Each number is 500 + 40 x the weight over the matrix's rms, rounded and kept within 0 to 999. Layers, rows and columns count from 0. Numbers have three digits each.

# k: layer 3 attention key, 576x768, rms 0.0285, rows 52-63, columns 320-383
# q: layer 3 attention query, 1152x768, rms 0.0286, rows 53-63,117-127, columns 320-383
# v: layer 3 attention value, 576x768, rms 0.0299, rows 0-55, columns 320-383
# o: layer 3 attention output (transposed), 1152x768, rms 0.111, rows 0-54,64-118, columns 320-383
k52:505446508518440507510457529483497540422465495526538457493520506498482524533502469447481473516517451492506518446489453455566494544524480494482492485536444492464466506451533543547487516479478483
q53:497511451478491461561535483473546533529534427491460454484519441493523537470455512504436453538541606542472556527571522516577515524417453471540482537550445470508502507547537521530562431531464488
q117:499499501514478492496514552579541469492465559541484526445486557475463498427514512502523491534456465502536535482496496571444496503475490504508444483470518423497538428526474519490464474519481482
k53:527489505507490534548575508476495511448481540483500531570443522489527519520405363496557517511527498520518516491532507478528583515501547527528537492578472543505477605523463442500554508497477481
q54:529521540493464497486516484520513456517562523562451542496526454495457449458533482514480516540610496529544515451465530538506528578477465498559505492489489572513454571528457443474461548488548516
q118:461500509488488525442477504504553474499533559510529512491489461519532495460533516512499541454544526504518487520516539471496476488507485513515489458568476516426454479463495492507477497529485465
k54:504529536528462500534464522471460461494502445551506468517500465538455494500515479568520469468489579486487495451473443477464476502522497500527455482430537498493512499579521487528498509484513513
q55:483452508458509498484453576486499561541442484480509493430572498520472530494560513480557534528477486458543508490483485507508416536499509530513521453514475532473571561510484570451526522457459476
q119:498493515497503459520538509443484513523483467504530486524514552492471467468549547453444517540501548483536503456522472518536445551461478510505507484569487483465539510550577572462526479503515505
k55:485512524498504480468446476506484535500580459519577420523537492559518469482547499501529501472509528569456473536555460484491467493479535473539503529498519504505488470492491510478480471484477485
q56:485499528592600406536531476423502510478468588500462495513407498472482482467494493528459523532474450550446485498483529530533493493516487475459499510512406460506466481501486507539555494440559488
q120:464500481546517518476511486484516497489568497494546463520482463523444506552544482543530472445528561506504432464485442525531505524512539507513473529530506504494522433575504506546451434479624487
k56:482479485518500488545512488538482476482447511476493579535501476471500530443451509593495544499348493509423475445523487538510490485511495485526540447556524504530471548521525488457545534504479534
q57:533449522452440458484533410510414544424468508493541511471498521495447581545531534497518475518441545473485473451508508485482473499492524514560536526474551516510505473510554514546461618541474487
q121:468589509512571465484522467429431498458484528466525460462451464496511447489516551458499462541436471532495478531465558469576522529529485545549441569511469467468562529486465516521465504507423459
k57:504449549508445462517490539529539536633589549525399396488558526493486468513535470511472494441484504472522521490504542459511394443482479491458476464461563543549490464557503564430440524527555552
q58:541604449431504560471486479480537504494485543498489498565520512533476449492576528484506504562468462539535559411436532502521489479476548494483530518486507491490472470465472585443483452471452492
q122:512482526453469544475502520495530520488514479489489443524497522460477455444453527509481490534412451470532523459465507458548494543436500470510572524518497433524527553509474517466511475518449559
k58:539429453496528473577501429517496462483455502478523556539528477545560543496461453503525504522558511555557540512480515460523494441544505544454491508504454543468463479515530502519510482500522443
q59:536535485515476478505505392491495477490492539500451506445504475499588488406520530534533525519535550510480540516503505588392502501562566481480481585594473475492579571505525463438516469522528478
q123:574512509516533580466494529519518453465444564439524516504476490462492599479537503490509492509496457462453462479502504500516488540453486519549508550521536453471532487430450523558434462469497506
k59:442473431540533457519438468510468525504484486563514473457492520481518448503529509528456443507513536539442522514506541529481522495496505549472464503515515434501512496492555534541526495541499554
q60:514511471539569524504502541458569566539549487494463500394571443491490584509532515493407483511513481551479451553455511492516508480528527496530506456442509407506489489454481430528509545540507459
q124:509502538526489514499501512469480497505497519541489446561498468561518540509463485517467492419529427524575472494525496452531493502546487492415501499555552496517471433551517472513507509538506506
k60:485581521440505467469485486519528508505534537529523475436484506492429516463602549548522472553524554494505501476433468506513506512451519459553498449498491482489463507462459490485462491527460482
q61:493534500443546490506500473499465532443487485624470471429494543482572566480543526473624461481476473427551465489467424488504510529528492463564463501482498470532505507526493488541450482506578576
q125:515564536538522469479516597474506530504546493413500520532488527540485460516561508544557460522516499478503466416543498508516533539546447459490526512481480484504514511560563421489502435545496470
k61:534486487423450503495472453506526493509496498484492458506491517494535480520502545486505485465500462535554553540435510534498508480562536521507500534489428470508515507488473515498475496478509470
q62:520453566531528540489533516531553464559495526496399444502575435489429488563495475550457543480432550482474485502444523468447514468510470498475443558497498488510482429501522521507463453457516539
q126:497474484479524576534490468514562484502449484521499448446481546463492493542524524498486428484485538524482530532528527522526450486495445472504564544486501465531515461419478485564516498435544495
k62:511561499586471483467494466559522445452546509514529515552537436520501512473504524456549433524482482409498518521506493482505475475530551528500430466529495495538467497533525520503489534511507453
q63:478555484475491474520427494424497450543463490431598549423542493516479456503450550552450522461519491487433455462516468510485495505466528454548506474482454555552462448532451523465529521497570548
q127:513520533481522493540503486499444471486521533487518521455513509506471572514524495433474503496473432447463465492555558520499517525464505482532443462519482505543522430455535520442512542570526515
k63:530528510544449505472478470486556484494509482555491445441481528504504498462491433434554501509573512506505538528518490479531529518539483508533521533495473462577511519553553545533415514536555513
v0:487499438428550530513496416486513522460545527480489463503472502499507514488492483440548470545519545522490520467547475532548540458472509513526448464490516469487510504495466500582529477497508512
o0:538469583510473477442497489501543545422552490543498481480513474534539508529529552451457525485506441571525486477475543499436399470458448438504559488475468543583499523521494491490517497502477593
o64:543477490450493462517463543461542480502540555434469490465485560425458584398458436525510457487501492455467582519549461513459595447532493529553449510426581478479551535477563441474557516452493471
v1:443480480464536479469453506543451509606504553527508377518511464481496476444547472546506430533535455511568509519403533495493539500523479493461461489439513480504419547533535525444522545514507516
o1:509531494550434528499489566459480472511474491545530529490460522508560577509469522520483477484515539461493528475496483450463480468499534525503499467526491495540528435495494461522520521570518468
o65:523544466520560492543471490463468583502544503543533532505565518590506391519501464543510476613567460557467547591529470454524558494544468463489481506492509569425481529521424427509455520507518470
v2:450521474496440489528496523463454470457558545466544545488528508502484504523527489460588595506551534499526504539539507468489564457558537539509530430533482561506422525508484467503482530486519474
o2:539500425542471484495456450504479548471479459551468515483458502469498483500452466518535522502431457499499449448458567555490472524540513529471569465473496457554527516536513501525518493478449529
o66:478532479552544485455496572490500470493547471506528534519505471477423526424516450540522440514534458513567533508547477508512574493504486520518496487548528578525513580542489545433516409559488419
v3:494440510531552537519506471553495505507454492476467513474432545453486537543475464530476483524472496445531562500542520431477503521477515492540418518470479521499525507500534523509420546481502520
o3:582554513486495553512471525489520512446487490452543496546524458560475505436496508479507500481490472572520482499494529571534536472441475491484501465492483503505481541494454473451471470501463459
o67:511463551498460522424411529565493508552468543581427531438515485502520516556489463463540455434472497539565574474448472412487475471484547461500480488549505499519511444549492575465468463507508514
v4:486517548513530525574512563482491483513528462429462470545462476545476500490509478490526530470429475515548514467494528525514501496512468475488513509506520507479496497488426515467465535476597516
o4:441509507416517470445552470527521552575539529535490463587497518513489502485490461463429499527496493476491472519489510499519448517483510514472525520545469469494460561521507496485510449515446460
o68:517535458557473582582422460582472403444497459462530502545525444454456574537483516429509471493489479591508506541524437513514554480494460429518463535581567469474508435488492511511510559451560514
v5:497532457558493556527487511443442489500432435509550525439508435537454429474529557543465448559558563563442520521490501455562520477544489489484475469474536467441469532520559437503515452464452464
o5:503517512537483440481543481561500474506542542483499453474511486465528474477499430504493544494506455521568533539534482505509469514467536478513487538517523531509507451548453537488445536539508492
o69:536481471486574538493473553422477480406524482438529484591528482518509510488486485614494445579526493418476548456571515501465510535390518520538514474467565563510490540526485474537639490513559476
v6:455521465488467484514493428423547539521479502515531580579518507513511465459428517500410519487413473539480498455519523534540456471474486458524491486578561446494483477570500504549496464459492470
o6:511542507510540574477507548482464547526550493498455421447494535510500421515557489494499480492539534483522421487533509538451485519557528532498523529444509516504499517475478471498513502488518535
o70:458508425547388526548485518482512440483472487459509478516532481484496526526463539505463525508466548503480603469468517415449531497517527460481471450471524508498515528510560500516536484441577435
v7:586466521470579497481522518475504499509471504489477481520504518508539566478504537497533472490464483519517474487409490427545517448475558516505493506501514458555463507561449442497466527475462476
o7:482460521553488514494490463484503464527524519481473573464520473481520442513535490474512529505478498534509587505488446500499432477526476491536545528482488511504519484486552552504506472503552522
o71:529470479553530507503537478489448443516500554557454454443495525499442507531582462450442459484445478524443423424496522422542536498550586485475454541488538488514521547504482399494599413466484499
v8:503569477549500497538488497525548494549504506449554519520550499446467517573451494524516467476477493561454425480507458509490471507501470484519502558489536445489585481566539493457499503516499546
o8:436518526461553502465522538447467490482484543499478479509527464454509497553496567489453518522477476541490512523479531485496504470484487524492426547470468527532536504497508504530444478503508498
o72:587532481539500585506445521499476489527557501508527430530470464400519399483509523521520472502494537565481603523491539522512425476486517509521524536489500492495536512547543521481521559523582507
v9:549496491505498514456482570431451455461502476503468497525476554540539423499592558558461479492526507507499545519510517520550517417465464517503442460460505518513542514517487492569552380482530533
o9:498477503503547486545469519521527527525518508536455489451546458542425527473482468510518529489510522516503464501518475471550479525520484500454579495497469464491482511514488487461485506463489466
o73:453454540423510448411540606511522493463474505481541456597443488501557387503468489491447480488470483488512547585492466533506498378439538523515512484463523471507478435491518503520516458483488448
v10:543452592538503497417501535583450542498503524480499479513521472511505579522468520499529443492533479583528530528532549504517506580505501494498478568498511401535445526495521535498459560469519523
o10:501527501545493491506575487494546483515465532462547479481497477502467493509531444455443527513476492488517462503503457496460434484406484442505455531492523482484556515464520509483489503495516498
o74:496491493488526546558423489447522553493502490557539518473567443477500482507539648558448466466490440507456512551572543480495565507504548530525445507542529543491398487535505545490451538503572556
v11:464506516445469451474512473489501534468473441522489481568535499531478439507464504417561479442443450439552556484554438526497491527531489475480421473536561411487514468485526481524466437569461509
o11:523476479513597484523487498544502501539466550525525500492554479498476481502495449549497505572508527506473463478539509450479530450490502431485499564497434497473443471557442505475498503467544495
o75:488441547448489451442533537472489474562523503476504419485457619454465494526451493505428576516486517459447551478515473530480524496526468494509506469511555471530461512467532476502479479506485514
v12:495486431427482419430490514565541506534490523546466542483500503487476578514519490476539466438500440482479503478406524544459464464498522512536433491496462476514517475494525516496524589555475533
o12:444490484470491528511498524512572466560532514553511502500493476484448487494459525569507551491479475540575472481530521496489586584434462501534469486542428439501479518542549496505473455434512457
o76:433482495500491495465511493494519515488430496534349517457522508481473553534524513365537514510522545569449540443534530467496432524460500606557466464467495471499483556499515464461443578489464519
v13:511480534588494575470442504461547513443530559441417581579522439489538453500466481601538481498532480437456508398485492538582480415504482482487505559516537517513540466444529547489544533589493525
o13:496562470516489435502498495503477507431489496550469472505503485505507444505437457494517497489493532491571470504453526501466591565489453470438524565473513481560515497488456505443469442464564480
o77:532511388511493473471495513515513467428535477481455502525492501383416537506452510588489477514472469450487502527400503606542471455545561564491579556575523412483507468525546601572479543568474521
v14:471449462526503601505486440492556527497466474547511530520481512438530522488470475515493558538553475443496562481442481488502506507541505508513575458439454587564477550614537513497496502503550491
o14:520532494529516501481530510532444461557522492470420491473501549541443455516470533492428475505512491510473486466563454443511520538478477467493431451540494487400502556517498509461451459453524477
o78:484577494484539467526449550435495510526464469529559480472556454487477482447560548488465455469516571587520526468503572506498521472513511421479534520493545461567514433480473502472590561431518489
v15:515563422490499504544483592590528469528590473474522516481501464476455531501538525486532454494484542534526497528556510529462531490481454512476542528552502555501472540556487499575393591556417499
o15:462573572495502506460549435455506544520466573486488486424497475433425498540476461543476470510509513545459465481498534476467517537528521472494382441503480517502486438554520463530455478565507480
o79:484563547495521479553472540458547561536520431523444531453492490432559554459549534460478514492540499490524517470441533553514478505583464572482555485498510525471527579454466487478440554473542502
v16:460520536505532426489506441484500463468467469526608416625506543452508531515480466438509530474481520498468504521544544518516486444507551466502472503502484492440555547493501508502544462489506444
o16:521534484485546544433472546541532569514498511512563517442475513459465475523525506564473509537490518528466468495504456456508486530450472518455488525472495512502473455508477524525488445490425482
o80:488497560565545513599531518576527520482555546490491511534498451611455464570503558450503480439503597522434447407466493563471537439491489537475506409509510456488544569510493448498541437589508549
v17:484510453476465547494455564508494552456495502496466428492495523447492485466433495485550455498466522507504515526583487436507488436480536489470544461536533572523424477522470425450499511481457500
o17:503515531519534474515452442508424440504495485496505445513486533502470508503495443522592530525540468520503436427459502533525569486510505468508503525534483470495558534566517532524505505423494476
o81:533498469460538441521506544593522588491469481538501483507568498406468440518479534512469419484567502457482498574584595541371417600472549514483565451401486512486438476456458430576530527459513529
v18:490508534495352477443537500462451586449519572535588461479491516537520450474494431552584516477542571478515425407530505470474477531526543476481576467501490548482493557536497421496611457522557436
o18:527550532460556469555486493464616444508477458489582452497514519459485452523476558527425448554512461481520510541489511496534566564500485506526450506529539545473510492509535562534390482496492505
o82:493515505521472485462544519478427484520533447522461491538480523578602452477494416524510582496555564519424397535538432468384539443495535459433515536446457506483530542594471514507590455487488404
v19:458496445456410565549487506464507440546533594491578464477528496486553508471487465539499435545486529535477527478520514515438484504478507524527506541571518455428524498549509518492498506571527427
o19:497486551546552476589455561492549507516503468528524558504522528466464515442549529479472546564472462530494502497552463458524531513568488501472520472474424470497440493502463586530589439423519568
o83:584472433445434475516557460591484468449564529521481496522445538462585420496494532465452517560587463391533535497521509501535485452480463567520528501539474545552493491505464477529415483591464452
v20:514510495496506542539518459432516515467542500480449451534442517440548552500524560537476538478442561436452505528476536469510442586507507549465531447524505463521532523504420463480457480477477551
o20:552469565485495463501493456480493516506474535472562477433527526515479400509457549441469469440570518543439486547493505511520455448530498493479415502464517532518482538488534411507472441458524522
o84:510498562491530483422541496471527556475598486509473421482497495470559525423466518462464434425455531513459418504481509461474542453497552537480513467516499507477438434487448579506503523489491488
v21:507440538506473535509506566441497473489504490496440497530552516474458530545461468553531430493468463468583484560505433485501529507555504509421490484496479543555487461446551445545527518465526453
o21:431542511525534438511485518491549447483537487528489525451546503480533520530482441454473539513533555519456482467466511527538524480442486494565474474512484494467515515513438541485496462524567523
o85:511466494544551519417515580535502498490505422553473532457490539471478502529540512533564465452482483507551490473529524471516487508499528430452548482455426503557476474467514478594417502483523467
v22:491478542457450429516505459541519496523480486489540466475520528431499470510491486599555448504523537578540490549493421471454508495482430476465516533542544477466487574580445491511510470597495458
o22:478568447569454474571487583465488446464551485477513513549518436479429482586572577545466503511486489539500527539525470488512450586482588513497501540486470496485538509558448556550466421411483475
o86:481482525461494550486417433501601465443494506457505540500520492536454473513430475534462532560551478570508466453528450490443563546543499487597453457545543539538447461552475604516461520465473470
v23:542461483510480476558488508484536536417615500535526474478501473491522487540469565399575446497488575491460485485438397489496538551473489523537399433475496415465484468515458569562476507524534509
o23:486456480438493503472499531474483543498457513506507440496505518529460540473528529546509556534470533477534578549543483492468499485523544487490473479478546524468498502493498455361551473541473576
o87:476508434509450447541487417544515534560522569427520475395499554440487406438436488494439529542437448519480464433476494550559487540495475564560440524536539509504465412502415503542403460501466512
v24:510549461509485451562407500540450459484498445467457496426510554487465395522527513460490469543492584518476494442537534464484488448504530492539498505460534452469463522495508549513467504491495581
o24:527453520501536459469489537506542504499494462458493470571447434528542532510473455571504553438514519493543523480487451500492443471567465523472527543479494508459500492490443480533459453518530553
o88:511610451544484551476488436468464429550476492556492513532530579495516471477595554411518517519455523529508551565614537416553446567473487491605517547437603489527572500494586470491529468517490491
v25:527474467421489452511567503442522513453528484456463476432465442523476480525442473512524545444440536563503582539447559544467484517448496456495526518551474584487457477518401511452522448442478466
o25:553468475556484515452409467541520499545503529507578463579548560499531489501553458458529518519492442498502518404513444505558564529517509535539614481513542494509513517539497474490460500478446557
o89:400513503501486512511577444461559505523465439424482515476475525469433427493460504576545520541537548536482525597461508525532497495559471543505389522499491515550575503527460412494494527462577444
v26:495582431469492521486504535479480456550601483508516536479509520403463453491533517498530517550556510494414534430482556497525504411463447514460454519499454463502515548484499484520508502568484525
o26:490528546519527521530508456511462522477536526548478506442415456489543569489525483488489515429440468461599480523514461439503523463472506520516512528548517445450533515527536453523467536507527495
o90:478494620428488496492578499469570493446541484516536483507524503461520421518519542557452494546574513514447561508484563526515500487472499497338465427539514467484502515493486542453497536408532402
v27:495445526409520502480515479525477451528569467474490474456487476577559498483467500392454518488422445459513549546494457522504591579446520534559478486517475506506442554528511416543489512462478567
o27:427551458605455431501516536538533484522479451517503481489523468485480513497537463463534563466500499476546457478591526497520460406452552415543451432512517483456514526536489522441495499515585433
o91:455482555485512490514485442505502493504462520463509537441555639504533535495534491527501444458551498519542512482421523525509497497507540551546540486474455562470476484506486477480506457563422567
v28:542486494535526449408505542604462537418489543546544423548477547453506476513493473507501576465561488419537514540444498475499529511485521514456573452488485480558505475471555546466525460496510521
o28:491503476475558553465508492512517488470469480514478493458508374581485516489584473478500556515496440528491499534503492495476460490470515419515443551493505441507467542486482467455503496502492489
o92:582539547515592477446522562506475588560483544495489529514593568450496390563544549540442468507558550459512509488520510530435496459513562542425492514480529471546452491476530484451512515485374510
v29:464526486453427506521519515542479471393513497414504572458504488486524496445411432469499489535558515440524516521541534573573501472476530490497471417564536520470540527441406520478522451511500469
o29:513414514528471533470549481548530478479461547471481511548500471538518512589534591492456572512497508518473553530467466467478533515488502520475520529520489497536518463538472499476574587515502442
o93:543494441481479505475469467422525455453532446492519538521492532459509547390454503480506485466489504432565471527517576574527495511469507463528542474478565535485465561498444488499500430481433469
v30:487550430528515501529508462529541430513641489545602486476499468543559464500545460519486452503515519502545565577536490563483464543499513515510514438543487459471496439603491555492433470462512471
o30:556560480421506439463490560532448500460494475497482490616482550495469552513438568459493522558472464510481514476489453504483489513483488480492473500454545533474529471508500526549541492514509512
o94:508487572509499543561528454575571481576471436504537611468500491576473535498504485522491519439447562437531481522407479543495593410568461506420489508567552493487504502443531509439420492530572548
v31:539486468506547520445516459490508524525478467475505494523444560441448542463552495517533432509484506486506472478525522487532507484507469543567530537547439459578496448566430484458523498387496523
o31:526529536534518501570474482537517497413538546487567511499522450515532436505433467506462493513583494518467518517444440516488566581515534402528479503543525554458477533467448460540439516505507571
o95:443480532389504463477523508529566606545497492497411470463461533486450535519516475482498552536512472559499562405526598423529496515486484526526530446482532473493502543483503481486545462496514601
v32:476475539531499500406525455481471511487444575435450467571544536491536454480441493509513481437470484459531486478515480555491458449516468524507469545516521424537473492588495460526517506512524523
o32:428479497507503469474445552491501506485529503525550463492463512517534522507449509480535527491484490529471434463550539451503459584479504450511471468496539520532462507505519535494556491537470515
o96:533435543446494511439481491451463436443473590545513483521485537473421502495490477546491455482524536495496520489497501582441402461520432528461490479474436486524521426533485434570447539540499543
v33:576466542525490547540502503469387519457512525526400455547493478547513534442538496526488506503538486543407421507581437513506497519519423496428534465472531583505514528534466432505475552508513559
o33:488448563506550569403535485493557583500540584492596464395472501499562526493482500496494477459503481537452515467477517450546460404475479485536478535412488524473515442548582503514514453468501502
o97:534475512414566486586495506461471518466476527469428499561453538512431585453539495449489427492524521493473506546508465497495459576593442500452499455543465508514430519491502422573507537447505462
v34:499498486513535489536524471561490455467510508571480538514533506473523608465526436436429440463451543522441442505520498607555504467484492478422476494430486517424411550586500512536457557439573533
o34:511484525482501466478491518477482516501476485518530487496493539498496513481511515510499541507514478538524475521497487491498469487481463538526511493530507460545534501465480519468480460544477509
o98:516567534478469515547478467542455467547431535425473475498443480461496565492448441481493511480454495463481449522484474561566522464579437487519430509525464485415503433468528495470481471484500502
v35:488482487384469457470508568496516497530503420510503520572466464464457486517407574466516597518475517497516493541501530448540542537503504456554491517574504491496493498567491542438547546465452509
o35:550507519536500504510448544531473466528384495515483478509519524537472517502503437544467514466522450506562515473517545493483495530423524512523483489514510533524510548512532483495438479481508519
o99:506508566464445507629528467552561459492527477452431529507549499531542505471472552508499628478527530533452482432520537520547532497499480491476536493550512488532490517576435569509486461575500493
v36:540436485452503505552470530469604572476480545611482461478493566468487486447514501438470471521499445520532504460522397556515466533546475501419496438458497547564545477544504466478480488443534484
o36:512534482436492494500485497531467504492498523492501475523517511464542487496449476545465486511472446481436455468446473468460539474504510485497507416490472497507528499558509500488463553498498490
o100:480467455569470497494437452495399535498465449504566524464455428580488557521414506459436479422533569560546495473510529535521569462491459521479471510508620546486506469481441483497523490514458503
v37:600476479466534432571504546524466476524456543545542490517502444518487491482577506456479461448570475535554509487524506557437542554459507507500499478530534473521480488514507437529525465481467448
o37:480531491484509449511445523482537476498484452580467547462539456480487425488498537470547493512517590511466529491507494433562512521448517457520485495560505502567519500463496521465465488536511526
o101:526465506511510538475526471514487538514543467419425497441443572461487508473476471514468606520403453588494511505602430500487454574465482508561517529490439493433535439566606537568520542474560492
v38:479405510491566479532491570505491541545420515465546454509541531515536510484516545471483458485491488469546535447449569466560436486510436456521509524517527431474521485441565487496440473535512514
o38:470468487474465454515501473524503433494549465477546452494511494522461447500441469474532506502485494447450499557610503554482534466504522536506480496519517513484494562478475469470559528448544491
o102:473454467462529485451470543456533560534519589505395517536456533522502546509541488511460485475515481460555452474439570456530474411482510496536631470477529477424547567514569371453501519460474520
v39:529468595480500457608540555514443510519514491478571550522478585508524499470509524556498400530505451464480447442511470522525485526512519534533554464485520491503434550470483452499524522487479511
o39:534557547511542484512482491445606521545488475523484535476543505494512549556465477436526537496468520496507500510489509420483496467512502483476484482519435510526509525539489495499432429485556528
o103:476488547538493502429423458513471375422502518540490496459425531441485513444523509526450457494520488526524541557545557450536437531520599473568546528396516478601483492469483389524535505447469461
v40:497486554487528498487503500501438452434508527567438495525540551509506483472506480554550565490509514482519546623470443500560474506486556481450487533486498562521475461537540573508456444475515558
o40:491501423461544501454546498555480501604526453524438490522552440500459504483479489442518481487478513506543559461583503441513513550552488537575546403552589507537463505480525456480512525546544452
o104:461468557514451435455458593469523479473536505437508507521461568606549442605478442507510489493513493468486499491481515518495518513421575432424458565460512613504447541537489473588513511495498469
v41:526532474523484541539555505532507474498537500448469539460535514448492454483495462507561412539499423500475518546512485532480551451516451496443478477493515481530466545456468537500567559469617493
o41:525552556467457449488524451465524468488539532493551551477500523530470477455488414559464500488524476522507471401464478467510531531561509529449494544510517540482439484494500525528496476480451467
o105:546538449481477490547461443512547473520547493486516452496499480528532402475527586502509496489519483456477503572540488475432583613465504457616437465490465513478457475481514511487500509495495534
v42:493481490469509457511514547429568459456460423509522559462467450516522470554456533553452507451498501531422471452474490464462428454450561483444573508428520464554498536463495471449516535440458489
o42:517586442514447562459479421432484509504521487468550524541547549484465491562554559481493506527461474496568518463523490557455573442492491532538483534541518527533499500514527571487535524536484421
o106:380532563506509447471497519456459484408496531499564517480512409577488492544503499535542508539421501529450492511552469493503442518441534446472587545454468468444549538520519485558477489451457477
v43:534542496450555451544442490472522496450588479488471524423511486379491396533504506476440398548516501508523550525502399534516541491543425511444564486562488462535454442477426538508491523421472540
o43:519532495535572478572543484543474502494483538496564506523502541525501526505510558469533535452486551514425467502484471490448475538523472486519531516491487532513559478509544490545583475557467429
o107:495526598460384443414467525518452385521535527449501511495528486503494396491444467535491436518526537558506573514476521552496506456516471554447394544551503451549482529434519519435454484488493492
v44:486469486498436517507558522465503525492499535527512574500497530526563529456549465516405528497592514548526593522454531465556514528506478465507484541511488563530496508500485577528500555466578502
o44:590445416486488512509530489517507442470491394457548457493543527473517493465506484521513515553467610476550503478502453505517500460525486474582535502519520474555464455572486457489469425519483437
o108:528487487488486456585472525515529482506523515442483438513507402566447514445524458504475522462531443511471528541607447489488561514498539469504399469494493547482469530453464525515540555495534496
v45:502545537512534519534468507400499494459492548416464500490539571496504452532531500498526478496513505487457544482563514477504511493503514524523504481485503539543425484488560530523524472436519475
o45:529459531520533424452560513512477502523509530498497453467487534469503498520490485541525515550503542532497503469506498484531508533511494506467511510493488548482521483444460519512467484568537502
o109:435464467475551493526528500507575457465457528483553553550466557518497543576522560520454562540568484526470422515551441508497510424526491513592555553532518500496509446481517510546530506435485434
v46:492511540576539527477509497513589447465577585544535530447516443487524435483585466489433444475500456492514494531435489573471557503533520469490476527560525447467573445394464454539526503426481450
o46:495429495458468522528573507516503518555478505503483489456522451515493556544483435457485546494514509423478488524559496438536445509498591445509483497435462493426532479522546511459539473421487533
o110:504486568491506499430495467535486530537487461559543553580525547534546523491524521571424493483512468528413454514449436443546586397510405429517541470529478592546488526515493520512488490559554490
v47:559543496455490523591504523423536479553538577466524456500494451599531554530511535587462553480453548438452422551472396490459486461514446572508482500508541506477531449537458531523491534542479494
o47:447482528513505567517459486531468490473513427607463542441533521417511455553570487515528449527468497523501567513523506515533424508445458476496489519461406483513508520504479516533562458479480488
o111:550493500452534521558499490519498540568536519444427510514467405486482475510435554521483535556455524463475451464452549545477490467483467554475585538539452559494489428490446547534493578585531474
v48:554580574434487492482513465522515446496515509468438518508528553507487456498519503489518459559487547472535555552492535572506554534495487506508493454498457501500527552527440469543550508415518500
o48:432457484551500552525501494540527485486506506528487534465572502498503512513526518504491466479437517471535498425485511493490515485576511513538534560511469527465527500493472468440492462547484490
o112:543558580542477510415472508531507427550550421460560477489500502478476415511418514531467548503555572501466511536573462561471501530471458524501475531572529472622465572457482531509553506423531547
v49:536400443418547504466558550495521533518480446481535532474536524541482519488552556560472487495571508459502487499486497487504499498480505529549559492467505509512574473526479542499431509428475521
o49:525559474479433511526471520507487466565501508468535519459494507491457538461480483476541494534511528460503501485439506540482515478518445521450499522514459475472489532488505472503543514529468523
o113:509479477522577475440466556520481489475482514506463453470519484484485527582588481541431477501447504502523508573515445419494489529410456479516522487522501497478513483545515547488489524454595449
v50:447491558505470546428527466451534514510548460470484547439491512485488552503476493512502452502483490442546515557500471539532419429436483490565496455536468490492468511543523492430497489547509493
o50:451493507514536504496502490412501468584481516533442500551550520442516485544512549522506529479500452555543442446541565471442485456546521490473505503493417510529458511574495500530570465437513449
o114:427584527538492485454479544532487519540543413505467471515463505445515549476489474492489490498497476532494551474535452539503426534494451584528443489507546551511493488535481505499495449531452489
v51:509511574436502518516478456528463459516455501530496546529511519479502507467536539501554495493472582520525444524430422524453418543533492467499521579487557544526533470488495461490528451475459583
o51:474539591472472552594514523432541530491536512435520458510456522545485476529500537484407509472536494548482520477498496462468494548439500547467523524552398496476553472491503538499531460494458498
o115:532472502530526507513527476495455543540515458495497526434472575447477479501425587542543510521513559496531427491426455540487457499591516531496557566480522487570489551477548492510544471521590465
v52:528551515608547490462498500439517549503407484526508459509531514474522589505533526483518402433463552457513522499450524453495560484506459475502484513584538496475553484593538484554443487518467558
o52:486448510512466485514502509519496514470457501488492437523535476464501532508518485505489541469524487437520498499499545477514439542457550495505464487479502468538533496441498459442550520555478497
o116:520489502535582484459548504436506476435559458495426437486475516542489488552465422421459474522426532513466473550470523486514488475479388534592500502500464573450521485521497481495433424504493538
v53:484539440508512488463518489500521510505433552493506567505492523444487492494527496563567501515520527518467475487481486507476539546515507499500462492481473474467488504529486498492451504506539523
o53:544470546498482494438473550583526485517497507564512425457485463508459520550468443494510505527461529501551585499578497514463545516468591448471564478580561480538465484543470462541451474487531531
o117:466510472592480502532478488429557476542521524456478435417474510479521476597496470550505494542443441580516461496534514464477498498505477564535523467525486445508557538484466476461435500375468476
v54:466566501579513531509508468473518486505525587457545413558525551522493481532505429469573474474497519488463473457479510459524518574535471505482428462527501448521469494385474488465502496460466515
o54:495529482509568439518499484512480559504513541516470448534511454480548476428538496446436455526521453425511504545479459552541491546528542510455502538530473555458486551452485468510458474483546525
o118:590425493521481577445535495531551457501583425472492529492550522486588450492501437540490552579460495480486547441506535538425530438445448440504525441493525509555464442456564480477488541488524507
v55:523548528506527490493457467539500503556479496521516514520453501433509526524505508496462442567466482555507592535496498509498493479494504498428471491454490556524497483580481559527494496552391477